From a checkpoint of a small transformer trained on Wikipedia.
Architecture: LayerNorm before each block, learned positions, no biases in attention or MLP, tied embeddings.
Training: a variant of Muon for these matrices, 364M tokens, 5558 steps.
Each number is 200 + 20 x the weight over its row's rms, rounded and kept within 0 to 999. Layers, rows and columns count from 0. The size before them is the row's rms in percent of the matrix's.

# up: layer 10 MLP up, 896x224, rms 0.122, rows 213-272, columns 0-55
# down: layer 10 MLP down (transposed), 896x224, rms 0.0674, rows 213-272, columns 0-55
up213,100,204,241,200,194,189,193,230,196,197,172,200,213,216,186,161,188,140,209,199,238,210,210,213,202,214,238,170,169,191,223,208,212,215,206,218,194,192,244,179,180,203,189,212,167,181,213,200,234,187,211,164,237,176,207,164,253
down213,099,188,208,198,206,209,192,197,184,169,209,202,190,203,223,195,203,244,206,202,172,179,190,220,203,254,200,189,232,196,196,210,173,224,163,196,219,191,237,218,173,189,193,202,207,194,201,211,171,204,177,203,203,170,187,196,177
up214,095,221,192,179,171,179,194,174,198,186,217,196,193,168,174,216,206,189,215,179,179,186,224,164,192,219,163,188,209,210,188,207,195,187,176,222,196,182,174,190,218,201,214,235,219,222,218,181,209,186,204,196,175,210,176,188,207
down214,095,197,217,179,199,209,190,207,193,181,178,213,209,182,182,193,225,181,166,221,207,198,221,200,176,174,205,200,205,171,205,210,186,208,186,171,201,210,204,224,223,208,192,196,204,195,162,212,189,214,232,194,200,210,212,160,227
up215,097,196,143,210,223,163,211,206,227,172,234,206,192,216,182,202,206,202,187,199,223,188,171,174,155,214,212,215,212,179,209,209,214,188,197,176,204,188,219,189,233,228,200,237,205,184,200,203,222,222,179,187,187,209,197,183,166
down215,096,204,186,198,219,206,210,202,152,197,216,182,202,171,196,189,215,204,176,225,179,208,212,183,193,221,196,178,222,217,194,209,201,216,187,238,216,245,210,217,169,150,195,219,184,223,230,206,232,198,220,205,245,199,207,199,211
up216,095,187,220,180,195,206,206,187,204,187,199,215,218,224,224,195,164,182,231,209,199,201,183,191,206,184,202,191,249,221,206,221,169,199,224,192,210,186,209,212,221,213,229,225,212,217,211,185,189,187,214,167,219,176,208,192,211
down216,087,183,208,179,244,204,213,208,204,204,170,163,189,183,157,209,216,265,186,211,207,221,180,200,215,204,194,213,176,236,239,193,203,168,214,182,214,197,203,214,208,191,203,186,227,196,224,195,207,222,217,227,166,184,205,193,210
up217,102,200,203,193,185,177,195,207,214,241,210,219,185,146,181,203,188,182,203,185,212,215,189,234,185,183,200,210,185,169,159,180,178,217,220,187,219,206,212,221,161,191,189,219,208,202,162,212,213,201,210,189,211,197,200,189,196
down217,101,206,197,161,203,206,223,200,180,193,205,199,184,207,194,205,183,230,215,178,197,200,214,191,182,212,222,207,192,172,231,193,200,223,177,216,188,224,199,172,176,206,216,193,193,193,209,193,207,164,193,201,186,230,192,212,198
up218,097,190,210,224,182,169,199,202,211,222,182,190,172,181,187,187,206,184,168,204,181,205,158,167,204,199,229,205,219,212,205,181,179,196,237,189,201,187,228,201,202,214,184,158,184,204,165,233,192,254,180,208,188,188,224,177,233
down218,098,187,219,243,206,165,212,188,213,207,183,225,199,173,199,193,199,162,197,150,234,194,194,193,203,194,222,165,202,163,221,177,205,154,208,227,183,170,181,209,189,175,195,175,219,217,234,176,188,197,190,224,242,219,214,224,167
up219,095,219,206,202,203,177,170,173,211,210,233,181,226,212,254,245,207,206,219,213,208,196,192,201,200,230,187,252,192,212,191,209,195,216,207,223,193,205,247,167,201,220,188,217,253,204,218,199,200,173,195,217,182,168,179,214,220
down219,095,174,222,181,226,203,198,203,162,186,176,196,175,243,187,174,184,184,177,186,188,178,152,213,196,175,201,190,171,234,197,195,174,215,207,183,199,180,213,207,205,227,198,183,162,182,180,197,191,195,196,198,218,201,183,169,200
up220,100,235,156,225,207,213,200,244,195,187,213,181,205,224,196,182,201,182,190,226,234,192,196,232,223,207,193,202,206,228,164,223,229,182,246,194,231,182,183,226,224,184,218,213,222,185,180,162,185,195,167,167,198,178,178,168,190
down220,094,176,227,187,187,220,197,206,202,209,217,214,233,194,203,239,216,181,201,186,215,159,184,201,161,194,195,204,206,171,197,193,197,149,204,192,194,191,186,159,155,161,199,187,191,197,204,198,231,229,226,194,191,181,197,190,199
up221,098,203,204,202,201,186,176,195,194,204,232,187,209,156,225,165,175,180,200,221,205,187,223,182,220,219,169,205,199,190,202,206,177,214,175,197,175,178,223,228,194,204,202,158,216,224,219,181,179,194,208,196,195,216,180,200,232
down221,106,216,213,151,201,218,236,200,165,204,182,177,193,198,169,173,226,233,181,181,191,197,196,207,195,193,208,162,211,174,214,214,194,178,244,190,227,184,170,200,172,196,183,222,196,195,221,214,209,200,217,218,220,181,218,209,185
up222,096,206,212,159,185,194,230,211,190,206,227,188,182,191,193,201,191,204,153,204,223,188,205,212,199,167,223,204,190,195,244,182,197,220,213,186,183,213,228,186,152,200,183,232,216,210,203,163,174,135,170,204,187,188,235,217,183
down222,097,198,208,214,217,213,200,173,192,190,193,191,228,185,182,216,197,222,217,211,211,183,183,203,199,206,181,214,193,168,156,219,193,173,194,186,221,178,210,202,215,249,174,208,200,220,177,194,196,185,168,186,201,165,193,196,207
up223,098,185,196,201,184,203,216,231,160,229,175,180,227,203,183,184,148,182,194,160,209,215,187,165,198,190,226,201,241,199,190,202,216,195,208,196,207,201,219,201,185,190,202,191,204,188,217,228,210,192,177,208,234,219,205,187,220
down223,093,204,218,165,226,201,208,184,232,184,224,214,201,203,193,190,217,163,163,218,193,208,187,230,239,214,213,180,197,197,210,195,159,196,189,211,194,186,174,161,178,183,199,198,220,251,181,194,191,175,215,178,205,223,209,234,184
up224,103,205,171,180,213,192,201,191,196,191,208,225,224,184,192,190,187,184,236,221,241,161,218,218,175,212,148,187,176,215,232,213,188,201,206,187,203,179,182,195,190,211,198,228,256,208,211,189,214,190,176,219,187,210,195,193,172
down224,098,209,207,184,195,210,218,225,204,197,196,191,205,182,210,187,197,244,205,198,171,213,197,191,213,191,202,207,210,166,220,172,206,207,217,213,172,233,191,212,189,165,227,193,177,222,190,225,198,219,208,229,185,180,207,172,180
up225,109,199,233,190,229,188,196,208,219,210,172,225,200,180,220,194,156,214,196,206,199,223,172,202,179,174,215,206,164,191,196,208,194,220,175,199,213,192,248,186,189,218,187,175,183,197,240,210,199,188,149,207,177,196,221,194,178
down225,118,212,202,241,184,220,222,221,185,195,157,143,191,190,220,184,176,189,222,202,183,223,209,212,238,210,215,219,204,195,164,152,218,217,230,221,185,178,205,220,203,185,219,201,196,214,244,181,186,181,208,190,177,205,207,198,180
up226,097,218,199,197,188,204,187,171,211,203,215,146,184,203,216,177,208,195,213,213,163,178,230,219,212,219,205,163,202,170,223,202,224,261,210,190,234,188,211,224,207,184,201,205,188,204,194,195,188,206,182,186,202,205,175,179,171
down226,090,213,201,210,199,184,223,227,222,136,169,211,203,193,197,212,201,193,195,177,193,223,194,204,197,194,231,196,183,187,252,224,168,187,195,184,186,189,219,150,205,155,196,179,211,184,182,192,214,196,170,240,163,233,213,183,211
up227,097,198,183,236,212,189,189,208,188,202,202,196,227,212,190,218,172,232,207,208,159,187,191,213,194,196,208,194,167,217,239,193,181,194,196,160,180,172,197,199,172,192,196,218,213,228,192,206,214,206,189,179,190,163,204,186,238
down227,091,214,220,192,190,203,185,195,247,179,187,213,152,214,193,192,204,211,226,203,226,209,229,191,247,177,232,194,238,187,189,181,214,213,201,250,170,190,188,185,191,209,205,203,147,233,240,190,237,205,196,199,206,198,186,211,173
up228,103,196,205,187,181,197,189,240,206,156,205,225,216,195,227,195,206,222,233,188,193,210,217,220,232,188,221,185,186,168,182,202,178,183,203,171,203,183,200,201,218,205,216,193,240,210,195,200,184,201,219,236,218,178,193,164,188
down228,101,192,222,222,172,190,199,215,170,197,211,215,204,213,170,176,201,184,210,187,225,195,227,187,199,205,153,176,185,229,179,240,218,206,188,229,216,213,192,178,194,205,214,212,158,229,175,195,194,223,181,235,172,196,214,230,204
up229,103,213,177,171,199,206,246,176,212,217,184,165,194,187,204,226,205,235,178,185,207,181,186,206,185,190,245,185,211,211,208,209,205,213,209,172,202,199,219,243,198,207,193,186,238,221,236,232,205,191,187,177,185,210,185,216,184
down229,096,226,197,183,174,228,196,197,148,167,228,203,229,205,224,210,202,198,211,186,186,224,201,185,210,213,198,218,209,223,194,207,214,207,184,209,207,186,215,199,203,203,214,207,218,203,169,164,205,196,191,199,226,191,206,214,170
up230,099,244,196,181,193,165,199,217,180,179,227,211,202,182,183,180,202,179,219,201,201,204,240,220,212,204,173,208,202,205,200,146,226,207,212,200,196,228,201,223,216,218,210,205,213,180,225,195,204,179,214,218,170,179,218,200,188
down230,099,181,189,184,191,203,216,192,226,208,204,201,146,177,195,208,187,232,198,180,202,218,156,193,205,168,181,207,200,219,206,192,233,193,237,198,167,212,216,159,193,211,190,214,208,255,192,208,173,220,223,217,197,214,208,206,195
up231,097,231,189,215,191,207,177,243,203,208,194,167,206,199,199,189,205,195,184,201,167,196,200,199,168,204,211,214,190,209,185,208,234,171,183,195,243,179,212,219,212,214,203,145,227,205,163,211,215,211,199,213,195,162,225,196,184
down231,095,218,174,202,217,176,183,211,228,196,199,202,153,212,168,186,193,177,234,183,192,208,199,220,202,220,187,196,170,176,204,184,273,207,186,200,227,180,212,167,211,213,167,154,194,224,206,192,198,187,187,213,173,186,239,214,182
up232,104,193,188,172,175,176,217,189,210,230,187,220,234,189,208,211,218,198,204,227,201,199,194,220,214,203,212,191,192,246,208,197,197,201,226,214,203,190,215,223,215,212,175,213,194,192,165,183,212,182,206,167,198,174,246,149,176
down232,106,195,215,214,207,212,232,200,192,200,239,220,199,222,184,217,175,175,168,217,210,162,198,218,216,207,209,227,185,169,216,198,160,221,187,190,204,210,197,175,191,229,223,220,187,197,225,183,188,208,141,196,190,205,206,221,179
up233,105,214,198,205,169,232,215,172,248,214,171,180,195,175,187,206,194,211,182,221,184,204,249,191,199,199,218,186,231,217,222,231,190,185,221,209,178,192,210,195,172,227,190,202,193,176,215,158,203,185,206,198,186,160,202,227,239
down233,104,224,233,238,183,183,226,189,174,189,189,162,177,181,215,165,217,195,201,194,213,212,154,230,193,231,181,176,209,178,222,215,162,206,224,202,236,201,192,175,230,181,203,204,171,171,209,179,148,219,231,206,191,186,202,214,206
up234,101,186,214,186,201,199,231,170,184,180,201,179,192,190,200,188,188,186,201,200,188,243,207,214,160,198,188,183,222,195,193,235,196,204,210,206,212,176,180,179,223,214,208,208,224,213,181,225,219,201,204,168,189,187,217,187,253
down234,103,195,214,233,208,202,216,228,225,197,192,180,188,190,158,171,184,177,218,203,197,186,193,206,198,191,194,207,236,201,181,221,215,169,181,234,193,200,217,180,220,186,211,187,190,174,202,180,188,207,179,188,183,224,249,170,206
up235,102,210,198,217,216,187,188,200,201,208,213,224,218,202,192,176,201,189,183,217,196,214,216,208,154,170,237,214,186,174,179,234,217,158,185,204,210,164,218,207,188,213,191,202,199,195,196,192,180,211,216,211,184,214,194,148,215
down235,106,210,226,182,234,186,175,194,157,178,216,213,212,243,213,167,185,190,170,194,195,202,217,193,212,200,206,185,191,214,205,173,213,153,219,191,183,204,202,194,235,209,219,167,208,192,181,210,234,262,171,208,222,212,169,235,181
up236,095,214,234,213,201,225,153,165,228,212,180,166,233,214,195,202,179,176,225,207,186,189,191,243,217,165,174,194,202,205,153,196,197,212,177,202,177,191,200,198,179,228,200,238,177,223,197,155,202,152,232,209,209,214,178,206,169
down236,103,199,185,248,201,180,231,186,204,211,214,178,215,223,219,194,176,205,205,176,169,197,210,174,213,188,227,204,185,184,222,194,214,218,204,172,193,180,199,195,198,205,193,192,183,220,206,199,199,223,203,238,211,215,203,180,194
up237,098,183,176,202,162,213,217,168,209,220,201,182,217,176,202,168,203,174,174,222,183,242,205,200,199,160,231,213,209,182,196,203,235,211,229,159,191,179,171,232,217,202,194,200,194,193,233,215,208,193,202,239,200,177,190,188,201
down237,105,221,202,249,185,217,212,215,196,195,180,204,197,215,215,207,212,198,182,178,213,173,218,217,205,223,193,239,189,228,182,157,173,184,175,198,202,202,200,201,214,199,203,232,166,203,189,205,181,185,215,172,211,220,180,211,145
up238,091,232,189,186,172,224,216,164,217,186,188,187,207,172,205,197,214,193,201,176,174,215,191,189,222,229,204,207,244,176,185,221,197,185,217,145,203,190,199,193,162,212,188,202,192,215,228,212,205,215,219,170,239,185,219,220,193
down238,091,179,231,148,185,220,156,199,189,200,201,212,182,190,185,190,198,207,218,195,210,197,173,205,164,224,200,200,180,201,199,211,224,211,224,239,174,205,190,206,188,191,174,177,238,187,158,163,211,179,232,210,180,212,157,185,209
up239,101,197,210,218,204,193,199,186,177,204,214,160,205,166,221,147,226,222,202,208,227,172,170,223,231,212,216,182,214,160,200,231,193,210,215,224,194,163,164,194,198,201,221,212,229,209,217,216,199,177,198,202,170,226,232,221,202
down239,104,203,183,218,192,225,168,183,238,197,185,202,178,216,186,180,207,177,217,212,205,208,224,233,200,205,204,199,215,184,178,195,207,188,221,223,185,193,186,186,164,202,217,185,252,177,161,212,208,181,215,185,210,213,213,190,214
up240,110,215,177,176,194,205,191,211,203,176,198,164,227,201,220,191,197,229,210,181,182,234,193,207,206,185,180,159,214,190,241,207,205,220,198,183,205,187,221,183,175,176,223,205,197,202,182,212,192,181,216,195,213,180,196,199,192
down240,110,232,225,164,187,199,197,168,175,176,190,202,208,228,238,199,220,196,210,188,215,189,179,203,208,199,242,217,208,156,206,233,167,209,225,198,191,190,181,207,196,191,205,219,168,213,205,177,201,185,195,213,230,203,179,238,188
up241,096,210,184,193,182,188,206,225,199,226,182,173,203,184,216,177,215,185,173,157,202,198,218,215,234,235,209,186,223,172,216,218,195,211,219,194,211,186,183,163,177,223,184,216,183,215,169,250,217,201,193,182,214,209,214,201,208
down241,103,195,217,164,252,225,191,202,187,192,233,186,206,189,206,218,213,180,183,200,211,230,185,181,181,230,204,205,200,219,211,181,200,203,186,194,190,234,231,207,220,166,224,175,188,163,210,214,186,223,185,222,170,207,208,203,152
up242,090,167,218,178,182,182,202,222,242,169,217,225,199,207,222,199,168,157,194,200,208,190,222,209,192,174,226,199,217,223,176,226,222,183,167,197,215,227,215,213,194,241,241,233,195,231,211,204,171,216,207,215,149,195,219,204,228
down242,088,212,191,205,221,230,228,194,222,207,176,205,168,222,207,213,208,210,187,185,190,218,177,195,212,184,211,173,180,186,189,186,207,221,178,211,178,218,194,194,202,182,212,184,204,196,204,202,240,195,187,173,212,210,206,204,187
up243,098,218,187,205,158,198,203,184,210,170,224,185,182,215,212,199,207,176,194,191,233,233,187,244,180,178,212,209,196,230,195,232,213,230,182,177,212,192,174,182,199,218,237,176,204,174,183,201,207,180,221,182,215,199,186,214,198
down243,092,203,186,199,200,168,199,206,174,230,225,180,197,175,182,189,204,225,212,196,183,187,214,199,192,217,205,193,184,214,171,211,211,249,247,173,227,199,195,202,176,220,209,203,183,218,199,176,202,171,183,201,204,197,249,182,176
up244,102,204,179,187,214,213,226,189,204,150,212,211,183,242,190,196,187,198,222,224,195,201,215,192,208,208,230,199,213,194,179,195,235,226,199,234,189,200,184,167,198,208,214,214,224,185,217,199,206,195,152,210,176,173,206,226,190
down244,119,177,219,175,202,200,200,206,209,208,202,231,210,187,204,233,191,199,205,211,201,214,186,216,181,182,188,233,188,207,220,195,199,186,227,199,207,183,186,232,210,173,191,198,187,224,179,208,225,195,179,202,197,191,200,205,221
up245,101,183,189,193,223,208,182,192,199,195,198,221,216,173,202,196,206,191,184,199,201,194,204,183,228,193,223,177,183,154,196,210,186,178,167,213,210,168,196,183,154,206,206,209,218,215,201,196,204,196,181,212,184,210,195,188,232
down245,098,203,173,191,248,203,191,221,232,187,187,193,236,185,235,226,212,203,248,226,223,187,222,212,228,218,216,203,229,211,208,181,225,216,211,194,195,215,189,195,179,188,214,191,220,191,216,179,189,220,199,180,192,196,196,182,187
up246,109,192,213,206,196,166,227,184,198,235,210,163,191,161,242,235,196,194,173,218,209,233,208,196,208,241,209,183,213,214,240,221,196,172,204,165,228,223,231,189,200,199,172,190,205,182,229,196,167,213,217,168,250,202,192,213,221
down246,116,210,183,227,174,222,215,208,180,189,192,156,197,196,173,226,217,184,167,220,205,197,227,188,160,194,192,190,206,215,186,193,172,224,195,203,166,189,200,193,197,184,218,207,178,200,218,223,208,208,274,163,221,223,182,220,239
up247,092,216,184,228,185,189,193,216,185,179,184,207,217,194,257,214,179,202,212,179,203,212,194,193,221,211,216,220,208,221,198,218,186,184,217,178,196,173,251,181,182,197,175,217,221,212,220,225,217,193,193,202,185,184,230,184,233
down247,104,174,207,211,203,215,214,211,225,200,242,155,244,204,218,233,227,206,175,208,189,187,169,202,215,239,204,183,181,202,205,211,222,196,201,213,188,204,222,202,222,182,157,201,241,192,157,224,205,207,180,213,186,241,170,222,161
up248,103,167,211,200,153,180,219,196,207,170,236,184,227,243,207,206,245,203,226,189,209,180,174,185,233,174,201,212,208,203,233,212,232,172,222,206,198,195,216,170,215,196,217,213,158,194,231,174,211,208,200,191,213,195,176,181,197
down248,100,177,170,208,202,180,175,227,207,212,202,232,216,179,203,196,186,200,217,203,230,210,236,184,175,204,210,178,236,220,200,201,217,223,183,197,182,214,207,185,212,245,184,209,223,191,202,223,194,197,208,207,192,163,224,179,172
up249,099,206,190,211,219,200,178,198,166,227,203,220,211,191,211,195,168,235,225,185,194,195,189,190,181,195,232,222,214,195,201,174,220,207,224,211,183,190,211,175,152,206,203,190,201,217,198,198,213,178,176,185,170,181,239,187,213
down249,095,214,178,180,196,200,203,180,198,167,202,201,205,200,210,225,203,218,213,226,188,170,197,213,213,214,202,210,189,175,189,247,210,225,165,218,226,159,190,205,248,205,192,221,215,240,187,182,202,207,238,226,202,199,201,186,192
up250,103,207,220,195,202,173,214,204,171,171,204,218,228,180,200,205,222,206,216,245,185,186,185,216,243,207,234,201,166,229,193,203,195,161,193,187,191,227,243,193,199,224,173,182,216,171,207,186,179,177,196,204,237,193,179,197,173
down250,102,196,180,217,219,245,185,202,191,230,193,195,213,175,207,199,215,216,188,177,185,196,241,173,178,211,179,189,201,195,206,199,171,252,212,192,183,168,202,217,193,241,204,186,220,199,177,225,223,224,182,175,183,185,199,181,200
up251,102,215,222,207,226,197,234,217,172,187,207,222,221,222,200,211,218,164,207,189,208,201,210,165,172,205,219,195,213,172,219,189,186,186,221,227,211,211,154,184,205,206,194,173,189,196,201,209,178,173,174,179,216,213,191,235,166
down251,105,216,203,180,204,196,182,190,187,173,151,168,218,198,214,230,224,235,178,252,195,191,182,195,179,210,211,186,205,201,184,194,210,178,210,211,216,203,220,218,215,181,204,214,222,204,223,206,200,216,182,201,235,190,226,179,220
up252,098,222,189,201,208,182,181,216,216,198,249,216,214,192,202,212,218,214,169,209,217,199,215,219,212,195,190,179,203,176,218,200,211,176,215,169,212,208,192,192,201,199,170,217,206,207,223,193,201,173,188,188,186,201,238,178,185
down252,097,174,200,154,163,217,197,205,201,203,190,215,179,206,211,239,183,167,203,201,220,191,210,208,182,189,187,206,217,178,208,205,183,191,190,236,182,204,234,201,165,217,170,184,184,184,178,195,221,195,226,237,250,174,167,202,212
up253,098,198,217,201,207,184,220,190,206,173,190,199,233,221,204,199,204,197,199,187,224,198,213,193,205,226,237,205,205,184,223,180,205,182,209,197,234,170,224,191,200,187,207,184,217,194,233,221,204,207,219,233,154,208,202,163,204
down253,105,193,207,213,245,175,218,195,196,180,215,218,182,180,182,189,192,183,211,191,212,180,178,238,215,175,206,168,215,196,199,195,202,203,189,197,164,204,180,190,236,209,231,204,204,202,185,176,200,201,254,192,227,205,249,186,231
up254,108,201,211,161,206,206,213,213,198,208,203,201,173,208,203,201,219,193,184,210,182,202,226,197,172,173,175,196,198,231,208,243,181,223,219,219,217,210,195,204,224,231,208,152,204,165,194,190,214,219,198,200,169,186,196,186,211
down254,102,194,177,133,163,208,195,200,192,194,178,206,215,225,190,210,193,218,202,171,178,175,202,192,193,222,182,217,237,204,222,190,219,187,194,203,214,201,191,209,175,180,226,209,222,228,184,200,212,160,221,239,203,229,218,218,172
up255,102,216,219,205,181,189,195,191,214,188,211,203,203,206,201,203,204,211,225,157,186,175,182,214,191,211,233,161,190,188,180,172,231,211,231,176,193,198,190,182,208,225,204,221,186,180,182,230,168,222,198,204,188,205,212,198,224
down255,104,216,173,234,169,218,199,206,209,209,217,189,155,197,198,207,168,213,197,217,219,212,242,215,211,237,209,210,182,182,253,199,204,184,196,199,214,198,218,226,160,164,193,224,205,178,240,234,252,181,215,186,206,228,182,182,168
up256,100,222,220,184,210,238,166,224,247,205,191,186,187,175,201,149,204,208,224,191,174,208,187,252,206,230,222,173,217,172,179,196,203,225,195,209,224,209,255,199,202,178,206,176,186,223,194,193,213,182,213,213,203,220,211,201,200
down256,102,210,203,131,207,185,177,178,228,160,193,183,202,196,215,238,201,195,223,183,194,188,212,178,217,192,188,211,166,209,189,189,194,208,223,217,219,228,157,186,211,222,189,205,156,202,215,190,162,198,211,180,222,167,164,227,184
up257,097,214,226,193,242,182,205,194,215,169,199,194,228,212,201,212,203,213,171,195,224,214,165,203,192,175,169,191,193,207,234,247,254,221,212,228,196,174,195,214,199,230,214,212,159,194,206,211,203,216,165,174,198,185,190,230,228
down257,095,210,155,202,228,185,206,232,215,227,150,192,223,195,175,184,170,195,219,200,189,192,222,212,197,167,206,204,229,229,183,215,207,185,222,188,184,200,198,218,180,182,191,195,207,212,185,200,205,171,168,202,196,223,206,184,212
up258,101,173,232,217,179,215,188,184,195,208,220,169,193,189,177,232,198,216,194,173,207,219,197,204,182,219,156,230,192,234,182,216,207,216,197,206,188,192,195,191,198,236,203,203,196,177,178,186,168,190,162,154,239,182,174,188,179
down258,098,196,202,209,206,206,226,236,181,215,202,215,191,204,218,186,176,229,171,204,214,186,172,199,195,191,175,200,183,223,181,181,181,214,177,181,173,209,200,213,188,206,191,204,188,174,186,218,234,195,214,218,202,201,199,159,191
up259,102,208,203,215,213,212,196,196,218,231,185,176,191,208,195,203,196,223,217,192,203,173,181,236,198,200,232,218,219,239,199,198,218,206,186,187,195,181,193,213,192,179,173,198,199,212,182,195,212,208,176,221,174,178,199,156,200
down259,100,201,207,188,198,188,199,202,185,208,220,219,166,226,195,180,196,186,204,181,175,213,212,175,223,233,168,163,192,147,223,181,181,198,207,203,172,219,198,240,204,203,198,185,189,238,187,196,191,172,229,224,201,202,200,192,177
up260,093,183,199,183,223,183,209,223,190,196,190,201,198,175,211,232,214,203,182,190,178,228,223,211,205,205,195,190,206,185,228,207,191,221,211,208,187,196,194,219,197,216,197,218,204,205,176,198,220,214,185,203,195,197,210,197,192
down260,090,201,245,174,171,171,199,177,179,185,195,167,207,204,164,174,219,204,159,187,214,221,164,220,209,195,214,181,224,206,200,172,203,191,161,185,196,232,230,190,228,238,189,199,226,204,231,194,201,190,182,188,195,206,202,186,210
up261,102,229,181,213,198,192,194,171,234,215,212,188,223,208,230,180,201,214,236,204,191,191,190,170,212,201,194,206,245,183,201,216,222,217,212,230,174,229,228,198,217,182,227,219,192,171,197,237,206,203,225,183,223,218,185,169,193
down261,104,228,194,213,210,192,149,157,166,201,249,178,206,223,192,210,161,210,230,172,202,178,190,177,182,216,212,262,175,207,223,157,216,168,192,193,179,184,190,201,212,196,242,187,187,216,200,206,249,226,228,192,193,202,170,204,228
up262,105,221,237,179,209,199,214,200,196,189,225,209,182,182,198,164,195,227,168,217,179,201,199,176,169,205,228,186,200,215,193,179,232,184,224,138,205,220,212,191,224,212,216,225,172,221,183,216,191,174,194,210,210,179,198,205,210
down262,108,181,180,239,183,206,212,192,203,186,191,184,225,172,209,165,177,150,208,214,179,232,146,198,197,208,205,196,212,204,191,211,220,182,198,205,212,203,198,195,231,207,231,184,196,213,191,206,182,183,230,223,196,181,161,207,181
up263,091,187,226,245,184,230,191,219,203,177,181,193,195,184,191,192,192,204,207,196,214,195,173,183,221,212,214,196,212,182,185,183,195,209,131,149,199,201,218,198,153,162,213,169,201,211,218,187,216,216,180,175,210,182,189,211,208
down263,093,207,169,209,196,207,244,237,191,212,206,194,226,206,217,204,192,189,183,236,211,205,180,192,211,209,236,204,188,217,240,189,202,193,190,178,228,187,190,209,192,204,166,203,171,193,199,219,203,211,182,177,234,170,223,200,186
up264,100,233,190,215,184,176,198,194,227,181,225,192,155,223,170,220,197,198,190,206,164,191,174,190,183,232,237,178,187,164,203,215,246,187,225,173,180,199,218,201,195,209,205,190,178,219,192,209,174,188,199,190,199,199,219,196,202
down264,103,203,206,189,186,237,177,199,209,207,228,187,213,224,172,148,200,190,197,200,213,208,166,202,244,236,233,190,216,194,211,211,161,190,201,211,202,215,184,210,213,168,167,211,211,201,183,176,170,248,211,187,190,233,207,234,184
up265,095,217,192,209,194,180,206,185,202,172,215,198,208,219,178,247,188,231,256,192,206,178,207,226,218,204,196,187,241,191,167,224,190,202,194,198,214,182,171,180,183,202,220,177,203,221,212,229,210,206,181,160,216,200,179,224,184
down265,095,236,175,191,183,214,197,199,193,171,201,182,202,193,203,203,199,234,203,210,199,195,204,167,203,196,222,222,230,162,166,211,194,192,171,199,198,224,190,174,200,204,206,193,216,182,210,189,157,215,197,208,212,231,211,243,180
up266,098,234,177,180,212,214,210,188,189,210,213,162,181,188,159,176,177,209,171,164,194,207,199,199,201,231,194,187,204,200,185,229,198,203,218,182,219,222,206,209,222,213,195,186,207,216,176,179,165,166,215,175,217,228,165,231,163
down266,097,194,179,192,181,204,173,191,191,189,196,209,178,215,221,208,199,172,227,191,215,172,219,200,208,230,204,167,146,215,205,190,195,193,198,216,203,195,215,188,196,208,206,207,206,178,227,227,216,205,182,170,222,194,202,203,223
up267,095,183,208,201,187,220,203,183,237,161,176,195,149,188,215,194,199,199,170,174,192,183,203,220,173,193,218,206,198,247,212,232,208,224,218,168,223,213,198,181,170,194,184,168,217,200,193,238,193,233,181,152,222,214,168,179,218
down267,099,169,193,196,206,218,198,194,187,202,197,207,188,231,181,208,182,218,230,188,190,167,226,235,201,192,222,219,186,195,190,161,215,192,195,197,187,200,190,184,197,194,196,198,183,234,178,217,244,189,167,201,194,183,216,190,197
up268,103,230,211,199,199,214,225,198,215,203,201,209,179,162,211,179,206,194,195,216,182,193,214,218,204,180,199,223,209,188,188,233,202,229,167,214,215,163,183,188,178,198,202,203,189,191,240,169,219,177,202,201,202,179,223,192,190
down268,095,162,191,240,183,176,181,212,215,192,193,199,218,211,194,200,204,195,170,228,211,215,194,197,241,176,183,222,217,191,205,192,229,213,203,196,173,183,217,190,182,218,188,209,233,171,197,190,215,210,190,197,196,199,189,235,207
up269,102,217,206,190,182,193,178,206,222,189,231,213,198,202,192,220,194,230,170,202,196,203,182,199,200,197,193,221,171,221,178,193,223,215,174,190,213,223,217,204,194,238,211,203,217,187,215,203,244,208,189,206,199,231,173,203,211
down269,108,218,173,127,191,208,200,198,214,196,193,197,207,211,251,168,192,217,205,216,193,175,219,182,225,200,194,175,228,199,167,227,174,179,217,215,213,187,216,193,222,215,217,210,152,198,187,209,207,192,172,177,201,203,201,176,199
up270,102,216,199,189,241,242,177,212,193,201,217,206,219,201,152,183,234,227,201,189,180,219,205,217,204,198,220,181,207,189,223,200,199,171,192,194,182,220,181,204,180,185,205,225,205,201,228,185,198,148,199,203,169,202,194,193,253
down270,101,214,180,162,170,217,248,199,191,183,222,203,165,200,222,182,177,179,217,213,192,207,208,186,187,169,198,196,180,185,218,156,202,199,199,210,181,154,209,204,171,206,188,198,229,186,182,235,244,193,213,192,241,195,232,188,209
up271,101,195,216,217,178,182,202,197,223,175,197,206,210,192,173,160,193,189,199,204,215,200,228,188,200,179,224,187,228,215,194,211,211,185,188,237,204,199,241,207,223,204,206,198,180,186,240,217,160,162,213,208,180,236,223,196,214
down271,100,161,163,216,216,179,189,218,209,201,212,178,238,229,221,221,225,182,200,187,172,246,186,173,186,189,159,208,193,181,196,179,217,217,229,207,214,199,181,197,210,192,214,209,207,186,189,240,197,159,242,200,194,184,211,178,199
up272,100,205,232,184,186,207,220,205,197,144,216,214,195,207,204,199,186,213,197,160,183,217,213,207,217,218,180,201,239,181,189,179,213,224,214,173,174,200,202,185,229,239,154,203,231,225,174,189,199,213,221,190,187,175,206,201,195
down272,099,180,177,159,229,185,216,181,218,196,209,174,209,210,180,200,186,196,197,222,216,210,181,188,241,167,210,251,193,220,202,184,186,218,202,209,174,203,227,208,170,202,211,191,215,183,167,141,236,227,215,210,217,229,172,210,193